python train.py --d_model=512 --rope_base=10000.0 --init_std_o=0.00564 --beta2=0.98 --schedule="wsd" --batch_tokens=131072
Each number is 128 + 32 x the weight over its row's rms, rounded and kept within 0 to 255. Layers, rows and columns count from 0. Numbers have three digits each. The size before them is the row's rms in percent of the matrix's.

# layer 6 MLP up, 704x512, rms 0.168, rows 600-703, columns 256-383
097:124118090148078135195145053096109059137099233110101123125100149164107086084161140128141090134098133155124142118185179139115143145157088125144174125156068161096146130119126103121111090124129105121164125076144039156116137063105125162153090103141104188114152160124087131160090172106143183151097149070145104189094128167065096159072146098144100137122086149132062152102143209108142097166143
092:111145125151107192120127175170166183088147091140135093128178165081119036113157139100091138106114098113103126123150106143115144098131147117198206107064088062102121188120121166143112119076153074111125121095144115174121119137209111170109173121092185106092175117130127097138165108110112101108131133113124130101142090097145149150120112118110153129100132159081196076116156086119159075133132
098:130100130148160072081105105042077088106143076103153151127152165125111091115135141125154120118132156122142093092097177166142094103055101058160120094122126130118149113205118146123092163060126101093120126144123138120142108140144169120129137127116118176114097142089108162129179108157089125163144141121174119105127115113084079117175109133116118118117137141068113140180094132157083080127131
101:107154070196121143169192143167105082138202114143184142076139097074128117088130122129167089083124112147103136132088084127147100210139177100132127137190088121168088151053089136163076190079143114140145125133175169173147117100185088120149131148137116091122112163143119141087130093145136099160175162133157134147159143077160110184110144128103104115158109189138097138108058133151081098139162
096:114086157121118133161142121129120135183144131163066156136146130157136168042137138138155135078131095115100103115139042087116149183105132116091125109135123125082134155081126152187177135154143076095144200178152109152096146052144049108105136091147143105139081106123134101119146102068118057146152142112150071128163106155197092057142197120159160086130128096170100171134114145125134143122129
095:210140155097107085105117106131136150142134155123160189151140112072202226143132116153117151124122137141076087133110137074079120139146126137098090169139160160121097142175152132111153149123181076089090054099137125205132142142113092094139108164141122174108074106107186123163180108164152134190133105110123128118128144102084142110125178087164124125109045108108129112100149117120123133087100
103:110114145131149093146103141086056122078112124160162111118148145129118071117102126116134128137098173118137073111148158105176125087098090091153133147129159130133141170167126099128085127097133130034146158103156163147090131080094176101148145164099144125117093079045127134092178126121132120104138117152146112220148121120123136124126170144110152118168126104104150127136127101180122105113098
105:171118113137133095186162108102077135109147116153108130155148132101084144140106155135121077102144120056169087148152141113119146130083117195123201149115120167159139120176086140192118122103069126150092197192124164119178100140146146191069137149087133114110107129131138076116147141128120182074111096107125141071100172188135107099152139135107094104151181134095149117139131152106072097138062
099:091123143125118148167119152130158208140157063072126128099130140148181126159135084134097176130080141171129124208117114167133141111160142158130134067185121183157180168102074148114149178064092150105121117146099093159143100107153118130096137105097141145141163134115143127155152123176135132108142095115146058099136101141139141059079082150095118139206063213079176044146144127080109120126113
099:108162123119149194121112103125113140044147182073172088202108169113150159119156111124123133128129134095070153105107161131132091141157143092052166137106165151163148153157174137099100091155076118125166151115139138116164121186206141080157137100131153148179077149125131099157204122124101100142124106084088110063078120128109123157148131121141166068085136156103160092110118169128073130143105
107:090103157172132126104115170130132162106128087141043152169192084123151171142064094113152112129077122124140164117098109127117168131153153172155113165084103088106113164115147108149126166164138139095162121166162102160156131149109041084130097124152160106133067115165145181104176098185100064083083158163084129096144107178062121164152187155082138143112118098145120083158163140061110083105121
106:164163164129074145156135082114180120078123091144158125090129178128165132136087152160144197137181134173128091072187099077056124108107117114113204183132154156221184153125156128118113086168138143114179114107107146145125151108149086107143115137186117090126121150102149154137096100162109174163087125161171148107077130129118161150160121115109149184200063099073155144141100146169145133105109
105:150111121139125086166149117163150121112157110132127134049027101107148108174139090142083088110141130132160130163086218123119071053136105165131132139153107167170095182132139095126128111173105135124115086162129222129135190103121194169126161114117135172129128132142098093124136115074174090098151148120138191156142173108096127133129145124181084151103137183189102161061112139084108112162087
108:111156187161202170111139165117128121148111172173118150092190104218157201095069060073068128148112105176113100093133084172141149128132096193107113165115147131151096110103098136185123068160109152138093158134125121127132134098135119153110138083144139119111105123210124145128183181105081134084160139104109105149161130144130136102130144085086144098105161119076171164126148109164135109136086
100:086137150144124144081066128153138130150127145135105114109166143185145144170089166077106090169094138203171125156136116109091143174156227076153102149120191133131152135129161094128093138135105125084079067114163224135118072168120149155109171159115116112096112155161141179154115140150169079113168129146132081136160174152111086129115157133082089146108091106132137155131172147116155157131112
094:159140111122144124146111163126112115107078102189068139224130127092092086195136127100109170119108108079144126113133133135172079156117110119182144131089132151175168115113099143130175185060136151163093153132184114090115166126054112112114106148113117117099097138162059119126103114166099129166125104106103132165078128110086105159149123161090165096110155110114137084162149112100161112097060
090:112177107116063152097125104091089100189107102084190139105183133037099096125121184017109139133107113141169162065184181076127104129134115152150180081098086158146096090138133104134121114095115170123128173050187090097145155141091114147105131172063105109127129101121088126095189088117132181154146118081107157105143138135158136148182160164124102113130113156084123126086179071164146049116166
105:103139059128135151135078095082123105121094107142129117132125108102146072159118118107128089204125098171165115161122113151101144164107068126119164152083135115146162147184106173144098133124089096083157123158115177124100148202137098078129095128173096175119104127118129185106132140148115221136086107129146116137118125160066067123147079181152109138122120146105147087100129149123163118172118
105:078133111131127170106094108188095114082164194128138109183167078159189103164116165037117138138131175087111114153042097070182145112125079074110136160094198166095042100173159114126087120133149158098114149084089099172145164144167109108118145131157125111096143139169176162171140169161123150167117122123135141130184134152167181136129134090159097078108121102125132130120116124138140119164163
103:168114067172130140106154151133132112131111100109167111141130150182095200163085168117117141169143172146158078177137128110091154125154108114101092136164088128145130161097158163107157141162101115106150083144176109117109105110067175117086080094160128150077167081108067093115151112183191173197135115143163091102095087163149138126110139145155098123115148142147111132099166134120057139111083
097:128186103107102173167080137190081085127098134111099130156236116080149065143137158124112137110154118171142169129087137104102100151188136089167121112122216146053100169126138134134072116146091148149153073114144125143126157122075103139165166106126147065140130139154139146147138181068143144092112116115139116113142092146135173116155176156122136105120209196137096137067152136125176108168140
114:107121142100145110160163163154071113201139126105153116128111083132134127153134130199082148099146193171140156048089226103112096138130131133138160120146159076129110153099114150100130163130133125151070112165112116162203184119129180119144159117127100178113127138091096140185131164175167187151128140123151124157133095126112167141110112124121153157151129132077078125150140162093127131089088
105:172175108123089073085131090086096111157158146152114135125113125136122118117152078229165128076151137109122158141103098112120131135099092130126061126181114068078159068138208204185165120102116112092126120104136119095103092125115084108139188099106148121106148199167118144205115109103132114089167147118169118099121103121099126128102113117083140138130186114078161125125078134068125076141144
092:156127087001119116136155183201115137167142108165134119128127145111136174133081130063120073098160140175178127229194071146127206129128135135072136166097132114153114108075132117189123165098156164223165148107127035154128112115118125150098130040135117125096110089163066127091193187141104024110192109076145158091095169132097139127070142122168119112139096140111116144180096144066093134160149
105:157128186097128076105169119094082183100159115116160129137144095109171058082128134062125124126132105154184126108147161122116118169091170152163162128170131118107095087072152078168138127096129187153186143149177148145070123153126147078105180157183109147100077067090113140102082121152140103182143089105134158201117080150164132120134104117102142143148178137174163191162098105115134149152045
100:124083117125148148110113146122096098043138194087124155138160097091115127126075115104175196119077118076105107136103123103073156042129115177153133154157113101107108123148122178042130168168121115120124120158106077114080161101108135145139156103094127145131093097143154159171199144068104108167093065159166084140139101152047123113167128137159123127118123108142136187132139115174167111135083
101:156091154166111111240178120135177154130108173145126112107068113158111132095098077109177125136164133147141163102122130133191124136130114108138125076085207113144092165143049130087091117121149105142112171163079101163116188125106110125080126094121091154114189154071162098152154104138088187109134089125076093120113163114115121173091132068166137207149154160129115069120130148174178122082059
091:102131135110107154052163090072135135117110152113187096088070120128153153178104128173118093137143094117098132139123192102086109135162086137108134115114113115209092130122129154087102130093198150157194083120096101055097131124132128099120120109146125127099136169145089152118195094126090154085114092158199139170135133075152127114103153149143141090151067151117145083135214129140139112141129
102:151110133120136128147173181097075109154112144105122129145076132127095111116130141083176142154212097118118164081134126136120084137118155116147161113114178096042122170128166140207141157093178091122129188134120090101173085143114081200105098114156191127138106119104181099097156000100119058139086091149062099101084138147106111165171158092154114170149125179191130117119058082135163132105156
098:133110167140163170105096170047068089116100099143127106141104137128088104119121146059106138118107104124089123120094109158112117165118139187127111098113168164091144122169147147123154151142167083096120143076122059123155185150177092118200092166094159144134120155118097103127092078114122090172125139130124165154150116134021173130138175123117104119137100155140140158107109143128130105050080
098:169201119144120147152107119107125061099097150100152103149133098183113088106144093110178120138113164124107092138144142137040120133100070082117121088085103118153132144130098120126142152187145162077132131184139139128083091122138090190149129134173130146153098115129116144204145090132104156101145164095122112133193144118140127094113114131099096114184111168116145116078070148076084122156086
103:080211127094138097171175131106133154121118132166143117095092122083169085152039116121105142130130127090120172083119156088115074149117123169151093110151168138108131157137093114143168163085090073125107102097126178128119159164169183063171145124109162166123061158105018183132137155137117106127083136145170125097091141088128149135095132137126137130111114167170155094085159144109119122116207
099:180173104078156130071137079114137148112133081138111123152196113151125136128124167158152140073139128113127119159134114130132129143078156110113138112147125135119170082066127170144124125163111133171214104170075162164171126136088135152086119115117129063137078170132153135154161107112117092116088145175075101095117152107132126051179150151112176049149141080123127139165139090155133169175173
098:165124150165133120167103053176126120136111138113142142128096104116132171124129124203128103145076112197148177047130136149092110088137175119130064124126150124184167151092134163113097126084125136112097071104071149145110141095080087153140094112099148155170119129096107154151088158088132168149184091119133164189104094168088124090098122148059167126143155135174157083169126127138163077083116
103:093141128185115173121101087167148139145124146122143145100077173154184139171088134110189094129125116186134090157146110143160113129104161121133131046144170170176155072137161108097152113085122135107136155204144135133105149136131132106204122128133107107073114074158157149104110113077095201119099142134165162168119107094114113086134153124169111111093125143204093131107120141167112133094126
112:158066076079168087115131196176186077143112198120140160118101151129126174127081128087097125115126161190192130067099065134125111073135161098138107068180141075127172123101126134118125164160133132110075097142113157125148145120124145104129135112142154158135115059157161154128116117134129137123140144090123137155110154143120118158155139140114142173155120115116120123169200134157188196149132
094:075125105098118120106123139154117091132136147196137181155074115083145134091134120057157142156140107113128179118143094093125171152117154131103105128121128092143078145131106182117166100130059114075142079112146114162128167100159186133102147105087140152142158163100126105128138165139114142140147175113109148152144188139177145209161165153151178134104116144119098102110102132092095180167172
104:158098094153109130101189139159135170171111100178148077188125128098143169172153161145154073141111144108138143101151071144157150206169112118141135158152117153124203069127156154125087118133111173184144144133178101112141165115135146137143129061130168122171208103128130105163087160119148165106127127113123119120129134070147086178167138148110142136095057069163178106120106126163150066135138
095:021129145113190124177146111179046131087098117122135111134102114125140137143118134104156097144127147143098163144121155154103144163116126094204092109155142144144104162113142138115143120143145173122124131123152129104059128148124119120169090057135136170139115056122140119131186157172101131060130138100074121137100150092150151147067157123132130190144124094181117104139060092142184148148138
096:114116170086149109194148121114111110109135104167142155112084146151137087131092194115167138122148047123111132106102054089114066108150081110133187071119137135131188151109145155102100166106135151144151145124098128166167196157102074134085124143125123074178142109108131115148106140111134118115170082097142123124142112130050121141047152164147135099157155118127157167122107137152098110103115
101:100133112072088135118111140194159125138136176125122098134090126131063137166095126057131092166111155070129159135109139105187152101166159081108159126107156090182130162176054111148094123084105099093149102139117086184137120091139099152102148114071058123112116096158140092207144118139108115067136141132099163117154130078166154116093078188153168164136135180133126102103137105152152068109219
102:120155163164174136086213166113145071095118078135117122154106206118157112106111087106163168132135170083138143056158126092107148166080069123156110135138127090103106159122030126114151046177126169117174144072125126121092076113064102165094129116196188112060105179172128154139179108122161115107108118124140099111159111117153173149103101204144121108152144086116137143099149123138121124114112
101:138154119058151080150150093052123024145114122153192158122083111171092120148103165121081134125138105141146108070195232166028058169138177170132140123108097122109145156110147134089131133104177095111095128176130140120089121142105151071201119106165158057165131138127149117054184141139134160116114118110144154121173061163095106144139090138144108135104169126112187124181199134139125076121137
101:168133131110135124128120143155119085121132118152103122137154117067063037187116232150127138120115109151203074198128118152140106147154127132125113062120049155151107163108167121126110088103107128108109137074136131088113163160178129162150137172172070162107128099134117152076086063198133124112151135129136063123081132151106112125085085127159092109092152155132090079210107107036137131073163
094:119116141118112123136122129084117068130148124150136158205136063102124116137139131132150130095126088123118090135129140122124070138162096125143104115105152074124196175151122141163137129058124130082133094095123067162136103114086093115085107088149143118081133155139141134086115060071116154113145118094169135109126049181141117125162108209131140072156115060071159092108160161127086078135185
098:156115224147228137111081142129154176119121090176091138159158162094088163163121129108144115202087154188147184111131153094134087104117104171113161149140161148151117134132082125148109087101157119115154127112143121119144150097199149134165075137125085176092153132141209071081153156105107142113143091139125101153109129138110084168105178109156120103088153127162125112143120115111138157172131
088:188153138166177093082146060131045131163114025124106137114142130119130084164097122167095155128141123093189116154109117109149083167130119161171138116120077164105101146156148130117184151053127172139163137102137128124138100121080075104136156114145118172149131087181121151188147131137178115171137111141144094159116125130167130200114179137079155096106103114113068124120150130128103101118170
095:212068104158100090136128157070161138158086183148135079109104158067169166156130156085098118117180129160142100118114108148142183111155100109098196130074152134155148113152105107094121140160130155185142118155134069088130081144166187098098137138079120108160068133129056064147133088153127116123132208097149074138077136181124132138174090083136087113090151098118177143142151092082145127154128
095:094141122106101100100158124175149040104189189160098160117143157100177074082101135173088121079122105133140083137100108127163088157132099146137112100153129141111074138154172184133121132122169041107104150110064147120113113134135107096150192129111089144150128090114108175136126092116186146227171139147116070137102145110066135176124097086140103121089133125089130158063185106100169158147150
103:114135182174140112203100143077125104141137029116106076084165145158096129129132071103143155144177071149208120175096133105142082125173124140148104093146100126128131108114104159118125118172145135071127128136198101124143081040167116045143192118113111125106163150155114093105082172148177166112155142153135123124133084127123171121092118155140142117179110158103116141078099135137084151151136
096:172100122146130118098136057132144129152142096121139132176104155126128129141135127138069130162147105105105150215142073053112122097131098119119154083135128037109061110143140111117187124132124101151175089130172061132188158096137103140159114130112106159170138140107116140119117149151153137135069191110139144129167143128163141091133063147166127110130099178097141110105165156170120123118084
103:094091148105056118082068088139121116084094175127196118155081131119086153143040077080163136158138120131140155128135136063163140122140116098165156193131131096102168155116124097175070109142141166112092109113086157124132148122144086148096095093178094154072144122130132084095095162103142124128128170198194124135082088119118140105132113139187162148132149202154166175143146175150100102091131
099:147033126150096153164089141129109156143133125078174165129162128158169134103147154123069103065153118121137129142119119170143190066065152131091132148129132133055149157095107132123136146101118135142147139156141084095150185114105175149165126149107185127139140115176115189117221086123103130113131163174125136148182124138153142181092098115088112172147140101152158109129119125126163115102149
104:148105071077114113128102098157146119147110144065137098127135079151148146126117136078164144158136108166163127121127101136127069121164146117076142108133171171104103110111127117161062083069121078141096154172110133126136160077107116159129199105107127128183245097140122122161094121123126133141112110138095120160125117168088136070103189141139154084088100104150109080187143113083081128106132
109:116126073120098120164140126118088188130107129118105116116154126144161122073130142148110143180086123118217121094147143153128088146154111139079088203129100109114102074163087150136132085165157119171187119173105126145079170118137117117103098041096192164069130109148121144092144163151088088103103125089096159154135154113152058125112113143124126147157137131181112104089111132100122118102142
109:132131099130128114183132118128153111178070130083085091099132175113157136129118117160104136134112122135145126107104107218129123128103139122118128104145134193105149154146181110092124085135110233166163190183074137125151185070140150163157206180074118080146106099165063118125132148131093053126109163095121116163186141154070113104099130098086131032056208143164081111161088170144153068125118
097:095093086103084113116126107169180105138140168069129161071131134128089120130115128137124145136139141133149148125134137077142092155095107116124171132149100135093138143096122152127102103090133169115152096112079179133119140158099137110130055180142149127134157141171087136096162185141077142108109103112044166093157133093103120188114131135164096212085117152095168138138131150159098168108106
104:168169087105143137161155164164151132105102121168084127151166063129143110144128077118147206085099166109102114108102102101149123142106080126155162136105129117069169089119126103179114179076147123159124109169111125151140141113125146118169116148084155110082082117161089128123175096172180116128146066098083154082160111102142180070138134117067141165156059124162129112183158158177155174112190
102:104142119152123125134145131169110133163092091129137155080130129080103101133133102094096105147137089138112103113102052145166140102086106157138074088095128125117115103149128112101026118183184038118170117161138119140220171075131089157159170154185132143124062143116125137150153083136113174083119152123109166073092128110122127150089158147178131125078130086110108149132077174122135184144081
094:139087081153106131185180116166128124167110105104117123152145048164116177143075121117119129163094099145135090051134080167070132135106127116114137111122094095119105140123124143118118106123158167126086079162128098150124152100138113134078151098112147134137171110171157122156153071196170129081118086149064115111073102123137132117141182123093143110100148081191120128157159102111177166157130
103:093117101113110125117111168140109074145107098134086103143120154115111193069152162099143181124055129208119121185137151138202084073161105163105132156107157125150139160103162167173133141159101109069127125123135120162152134030127102159117127122114147126070131129156119103142107139099096165112152128131143172104177085161117166134099131133103166140053058094124108133170127153102128081134069
104:188117133154151133113083078166132143131061119122149163096093085086104099114168097140088124143134082175123126092099150158160149113120103089127108110125114200113097128107191148098073097141132117105116107113158109112115039107124144168120127063193098073092098095099108114172090167166119056150159118164108152130129173107089114175172169127107107138150124131145177093053187219119097109090143
100:133158134207053117097116064119137096135147138132143136095151148155096119163085157169132122082138081065107119126081172161098036142122183116118155143104196092110139121118145096098156119099086121100114088145137113110132135156159131099117086074094092142109110134099078139109079131150102097141131120183111162092089097151129075122140174057142122126115115136095173164140179186147091114189045
098:072160097121103142129152124119070098063133116109088108083102182119102093203129081142082157120132218114128122083111143077122100147072087156079105180101166121106121125186092125117101173113060077145119139126148148097090150111157066136131096073086176124092104128158147116115083117109121142159064166141162153159170167145077066161050148126118115132122128082128108194154108084168176099186100
100:111124120112129118125103162087106098135190139161078098147105153132196087126117067130112131137100126165171092162113117136148135119121163172131117058114103136168146137148156133098118063101128156159125124104162160140125090129117115108175174141150119195088152123136127052131177150151048146144144105113142162106143116125176136091102152128121103086175127167142101160139083081140065095145118
101:111064128138123114145151137110142129095115142111136170109114122087102149204117135106159114126081084121107088149080169116193141123110108093151066133133118083117155137141137138146141109125104120092148091131127141189146095088156123136127198061070143171144152164161116133122047065129125145141127118118184115128110142142071138175114094134169126141154168099108097126140139122100091134117076
104:102161112139111074083195161092125089103169156100122117131085126113093153113148137142092131140190073146079145094185130134140086162098144174147091072113146106118114121132158155119169145160093081148138108129168163161198143137170112133111142169095094186169148184107093097129068077130179150177134068110143130108101165118137133140086094089128169105110205154114077175168178107099086127072170
096:115141153138138190180102101112117197151121147138107174111155142151135085109114122194151084109081150107115135116119145119148076122135171117058193099074179075123162173111105168125132113137177154106150121122072100130160134153192092133103129105090137143131120098095109086187170137118182096104157124158146087123187166136149103114090145100106122182153069114140187125131118147144069029184056
109:107107161116106063092145122110196131122161127122112099145103116098162088095158172157090119143106146146098098124092168182127174137143143125147190089095066103146117123176118133146148095189082149168114100118178161162125102107082156116101089158161135148073123165076146143074105087142151165124179110168110115169143197162160129102161129111177120077183148096086069102122110160124187092067128
099:064163132100142140130113125095094087126109167139151167068089157149156175153085110130093100160156127193167142071088103148157075146127133107129123090133176112158186156095187141096150195110092114125105155134157090145081122101148161141116114122095175093129174129158132146140096175115090169074106171160162099122181143153120083093172185119100187106091103127118103151108112122131102125109134
100:132119162099114103105074101141117168127090172100102100160176164098131178120156068090115091144127110189059106114145134122130134105136070059151142064153156141120134133120090182104170119131102147151125142095172141117140141118095085092056062094108136183192118126096123139149121155131139136110095159133129050079127063107164127110129092144099184118124144092095120123131113170070132162178098
110:116163160141137144120160105138134094148131071097079171094063155141089141108154085074134097108138147061102120070149116139101154138128177161078145165151103100065057147129123130136173109113123137125135106143114116099131102101189173159156136123117091124126105124149166133097058169096088105133157135097107089140139149162129086101200084093110103144113084069141097111108132108185142107151175
095:087165098079143087065153125151157139148146159154092158099096110090141097113118076136189121140174153142172138148088076080112103060146151091132121129147149131140167179153122130103115053091132129155109119120107151141132155158073150150119132121157184113195175127140139164139086042043111160120111158112125114134122168091101121160094106123168142136100119134146157139080136117104119142114115
105:164109168087161128089166133103092065116080129175118151120108115173151097132100124155122089120112100180118121094116069135106126153113168160152134138097084126150099133172101129062147161143131107196095146200098155125155082083095070174204163100168171146159111151098111160162181061105087096103106127192135156185161101098194132190144104127136166120074191145139092152150112079072148093112094
101:103157120122091116131147140171106096133132136160156094156127057115132104185135116165075118100111151149143074197169137138106198106163077102126140171162080134135150139168136084098173133058156106158097111116116172111104082143119155069144140183172171136100117165108116151151146087147134125100118147133086061131149055178127186115089172088153158112116110097170147150143059032140089183129101
103:069149158185142089056163096165130144122097181033132095125151102099165099057117091111146159122096083106123128116217086145102135129190179167126089086109048130103098133130110142150142150116148147124129158113165084141102125073104136174093175155131162083134118126056048107146147152161121124147127156128125103082151148134126083124062106148114130071113140157153137183055182133173112122067138
100:073145119162097170148189127109140071107127144120107128153154088123148158125166161158146096146154121153115126148183113073155186139139094155187148112142211093163106082097091130059105073180170191124116131122066080100164110099138106110102159060126083137137128156206085106164131097173156155144169118103157146155136162137080151151105099141242122148152171077130140144113097118162145110096164
097:154143114128112150102131152122180120094150119200109150192161140097113090157134144168116111076158137181046087143101201158110157180147121122132117087113163119134109115137087154085095133187153129134118132109139152118083169122069125158126181125054114082046158125123104173147132110100135089148123171141115116112181128102150139121160132131142112121118084172159167112101110222120148101134115
118:082167127107070063086094082101126112135112120149114103162144126105090070118122145160104096104154150105090175064093096115152154141091087115105155135099090115108193111128130100118130144168079116150129156136124206126105150083105125114056175191115115134170131127118108124115160102140143077103130124070121142142104123154144111162081086065074138117105130176110125171118104120104133134184193
111:056159109156139138137170094130102090074123168121127145143192130086152144097168165149157138162113124140119157160149153167153103146129066186117157095106190145146168132124157089122034153151164112083068125195124135071115163115107107175112125172095094135115130190135112146105099100108175126139192125113094156138176147074085067091112148076096094139155161113166060163139128094138141079096094
095:172089114145137123218158125222156141119104124157078080139086112080137105138131120160136107066113144139100130124148169168164154137085107132207181128143131104102160145114161145109106156152160139146149140106176109081132103116194147153133119124152164128095134103099121119100129130113141149155121114109153109138088121154120071089141188136109085133111147088113067150122152105151106134149096
101:170137126165105165113146178167199156069079142146054117112129130113123135179138161101139077077161221144139115131122126120081147128117104089154100082132105117110104137123202122091152135106092165121068203097108131140160077046179155119118117120115162106038122157141050116135164182148118140112122136138151151136165134079147203135095135147159143122126107146155091085139133098143143157119108
102:163070115141105127166160104122115181120141183142119174114078087140098078118186155155106106133099134050115128127136129158090130163125072138110143131168100153183125123102153118153138152188154137105122084129095145172148105149096162131107145120151156154080105109081149136125126150109173174068116135065081221185151169135097107095208164179117152157034180103146180072093103061149175120154113
093:064157141102118152182093085085129119099149129140128079133131086127188157149093150132107151113084128118167060097112116169118093111119163124116111108119098040110130131107134114128134113182144106186129053153159171067069145161167097168190140105183112145173146221107068135109118163138115105090168113166126092144092094121182141119078170147202181065105089103135146070165141148143174113076067
096:155140127122140113125098138078157115187126185079105080140046102140114105101165159149192181104132143154138098124120128130124054174110126186135176135118093170129150067131151148076109158185133132139151087138167165148143167141141110133126089070136087133143142131184136155148136147084151091141143161181079114071224153115116172125134176120132152166127133153085092121178168068158094095125159
097:114171135095150118130121124106099159130190107145142111113123115150140108081120140134091056143150104115153155117122099158179150120182073100161142130169125174152138150113097118120137166138177185104121124085164121061135104172102099092062099091094112125165094177087088109136177054111118142161102110179136131131093138123060091103111096151097080154131137115087124149144116103139126152163105
097:174093122116164126075092160121056153188137163181145138156144104146074105186108120084091105100156122144147105092087135160147077122180071115143196218135192172151109121099135120151137131127126115146158179191104121167153125172104172130134107075154172159149168123146132089167178135079116095211152177121062202127174107152103158114155128206131147068145150135134109187125130117120155164121156
097:123160140094157101126124096185155139153155140077120101127064138119086151121132148116064075160160136126129133094091139132058156109123164123070089110138089137159148155112128128141133097102129179144154168114161109132176103141123129148136158139116095157161116160162148138050169153106098080183113128127169036112158157198202155071145115115096174140143175152176131188090152123129096121109130
104:124121161179148121114119142173114157136185137145147140121131161216147119156107100145171109121166162129137123079153104168113109168157158141128149097126119124171097102140147093044107156102052105101118177103145129123144148135118085135133200151115142125141114090217127123152051122126133071192103170103152124191056087061106111132144157124077115193149126117146092066140218090118140098127123
106:118176099110164207141099132110127161129079131117085148096124154138108137116169111181133111103199169064148108086208142164162109124057142109077087101081170119152101124179141158071171146139100105093127131085134121086185178116166136127111145163126134139162084056137145183169108149084096120152187149077129067154135134137151099129126151176145122156129181105104167147148110116165160136169136
094:157136145111098165116122105136112168116116104094065152098147078163123192128167162170123115134161132087045144120083142133180083132131206139063074114192132119108140137103147100189096131141092129113113111127174126142150139113088145169131063165159065157100142094190092141139174115121138104154142155121117124099110104123083144135160142168085109150110140104167135144106140148130173143181151
103:158106085167138154142061179104154135140126165111110141147066124162176169171076122122111132118100163139129144056090130147143078103185159158165101173153165084141162133200128079138114103185107111089154085139117145115108189128171121132127095102075121132147092165165126111080090116126095131146151192113154110099181176131120136101111106162114116123133148101128123108167176126175144091162168
094:214127167061152163124097127114173171092128127155130159154090127135165114118116128112136120084085162120087127061094097087082134210089081192186073116073151118130158194149182107066108111190154140128187142124123143103094167137126099105105126094198074145171158111192141095132088122143109068139135160152128100141138127076132170079059125122128150177120142096126104092116139159139121126090139
098:105130110132117175135137106078139154149100088092101146102162138199172148118086083122092103177172131138092148132094145094158081138158149164155147178129107135121099189113148096192059135117133094147164149095141077107142113116098113157059130166107086122195145061115153111059146104133079090167106130149148134097120115080178140118135108168143127102133142108103093095054085113084128113143055
101:057183118077138168105145138078128172136085097117156127143087168104117146124144095101141125187154135174112129134144158132115095075113140140099068100130165104141139139136089130119142079154112106162150157074053147115058117136109170166096096062116097136104149154090154151120139124165092176134131121101149082086163151187120150113088112110114236116131133144143088118120065163119157067151073
094:103155168123132109128126173166111139147161151110118124183159066177130072136155104149138101193146149140123062042084185124087097136126127131169159181105153161147039156129134170119190070116144089121121110107139140154093106098110081132120115087149110165140147130107168107149133117123132067137101132107148111104168106145180115117167142088140105090129085205155110162105143100138214141180098
103:139153130064130150162125128127135056121169118168107128142100139189135150159154124190175144112164122136124136126167129184128173118159156145134138110099164153145162105139111097150128119111074169141123159174094081128219172103143130185231104081129127145117160074161117165104138149106104080117089120168070094130174167164175116078145079158158108161140201163138092151111112108100106097086185
097:088162186084148161176079142130134056138164127111169141162124133091200096160137108134107163133110106154084116114100117105134098103124172163131173141132147205049145107168148176124054124143182169145144092054152132137202068081122127159189108136130137125172081143118063115146086083141130174136137158119157191147152105116150129187084109149111128149184202137108173159109157129158116137134123
101:150147150089102125152096103098128147149135134103028166163141127189118117064064143163127073122147143141111082120156200146093110125140082059090164174114118142172111149191133097105145114149175058116156143171164116110085130099120159108115162172115166072101104079133095143102048077175103136124168145145134171152062127134170173126142092127065142099111093138141153118144092124157153142148131
091:077083146152080197069136155136103099063165129120111091091135124116166171160151122175055068093095134153201169111090125163167145089080114161106177083074115135165100163207153090124149164175092126140154144105143141092164179141096112121133082170155109145171123170125110156145162095191124090107167103141096117137152186177128167134174126122115084127128137072179188142116137131148184145086151
098:202143132095140101113119191201115131165185147080120125166071161129126104114110159145136157137073183070125145099076117092172129171102087117115068134095129103094138140187131134124135120098146116125108111110133148153112070104132213107119138149136054142095120071143125171135135106151153201141142160151109187131116126156182053132134095145114109047105134186142137139091098138068125121094127
093:173126154108192160132186142167160115169121124142140151078060084032026064180098185227084136114126101098117168170135162140084180144144095145138045174088176156127179107114112097138102136156106104126156099131123135112119124118120131149178146122086159161116129203155130126129166140219156142129110148121105136125103115130100075118158094100127154076106133107165132083101175190092119153088171
108:093173195174144133153132151111153132145180160185126144161156090143118126147106122178104121088115140120135106188129160124161091095117086131099093224150117153136093080091134141134061129106118145060152179170132173120075140164201142122120103143136178130125150123139109131168078182119114133219157135083119066170128130110151148126058155072113137143159148141069120145118157125110090167135112
102:085146160120097142157170122071204056096116159163127168147101074117133183046148102136103184153167148134126136162162158164115166192116157115116114110107094108114110060091155118078077126174124119132125115096127117197099139013187109142114143124121165162228146126160165132121106180185126120133060186094125161107164136160110150132148143091154148127170152085097131092123191131128104134164120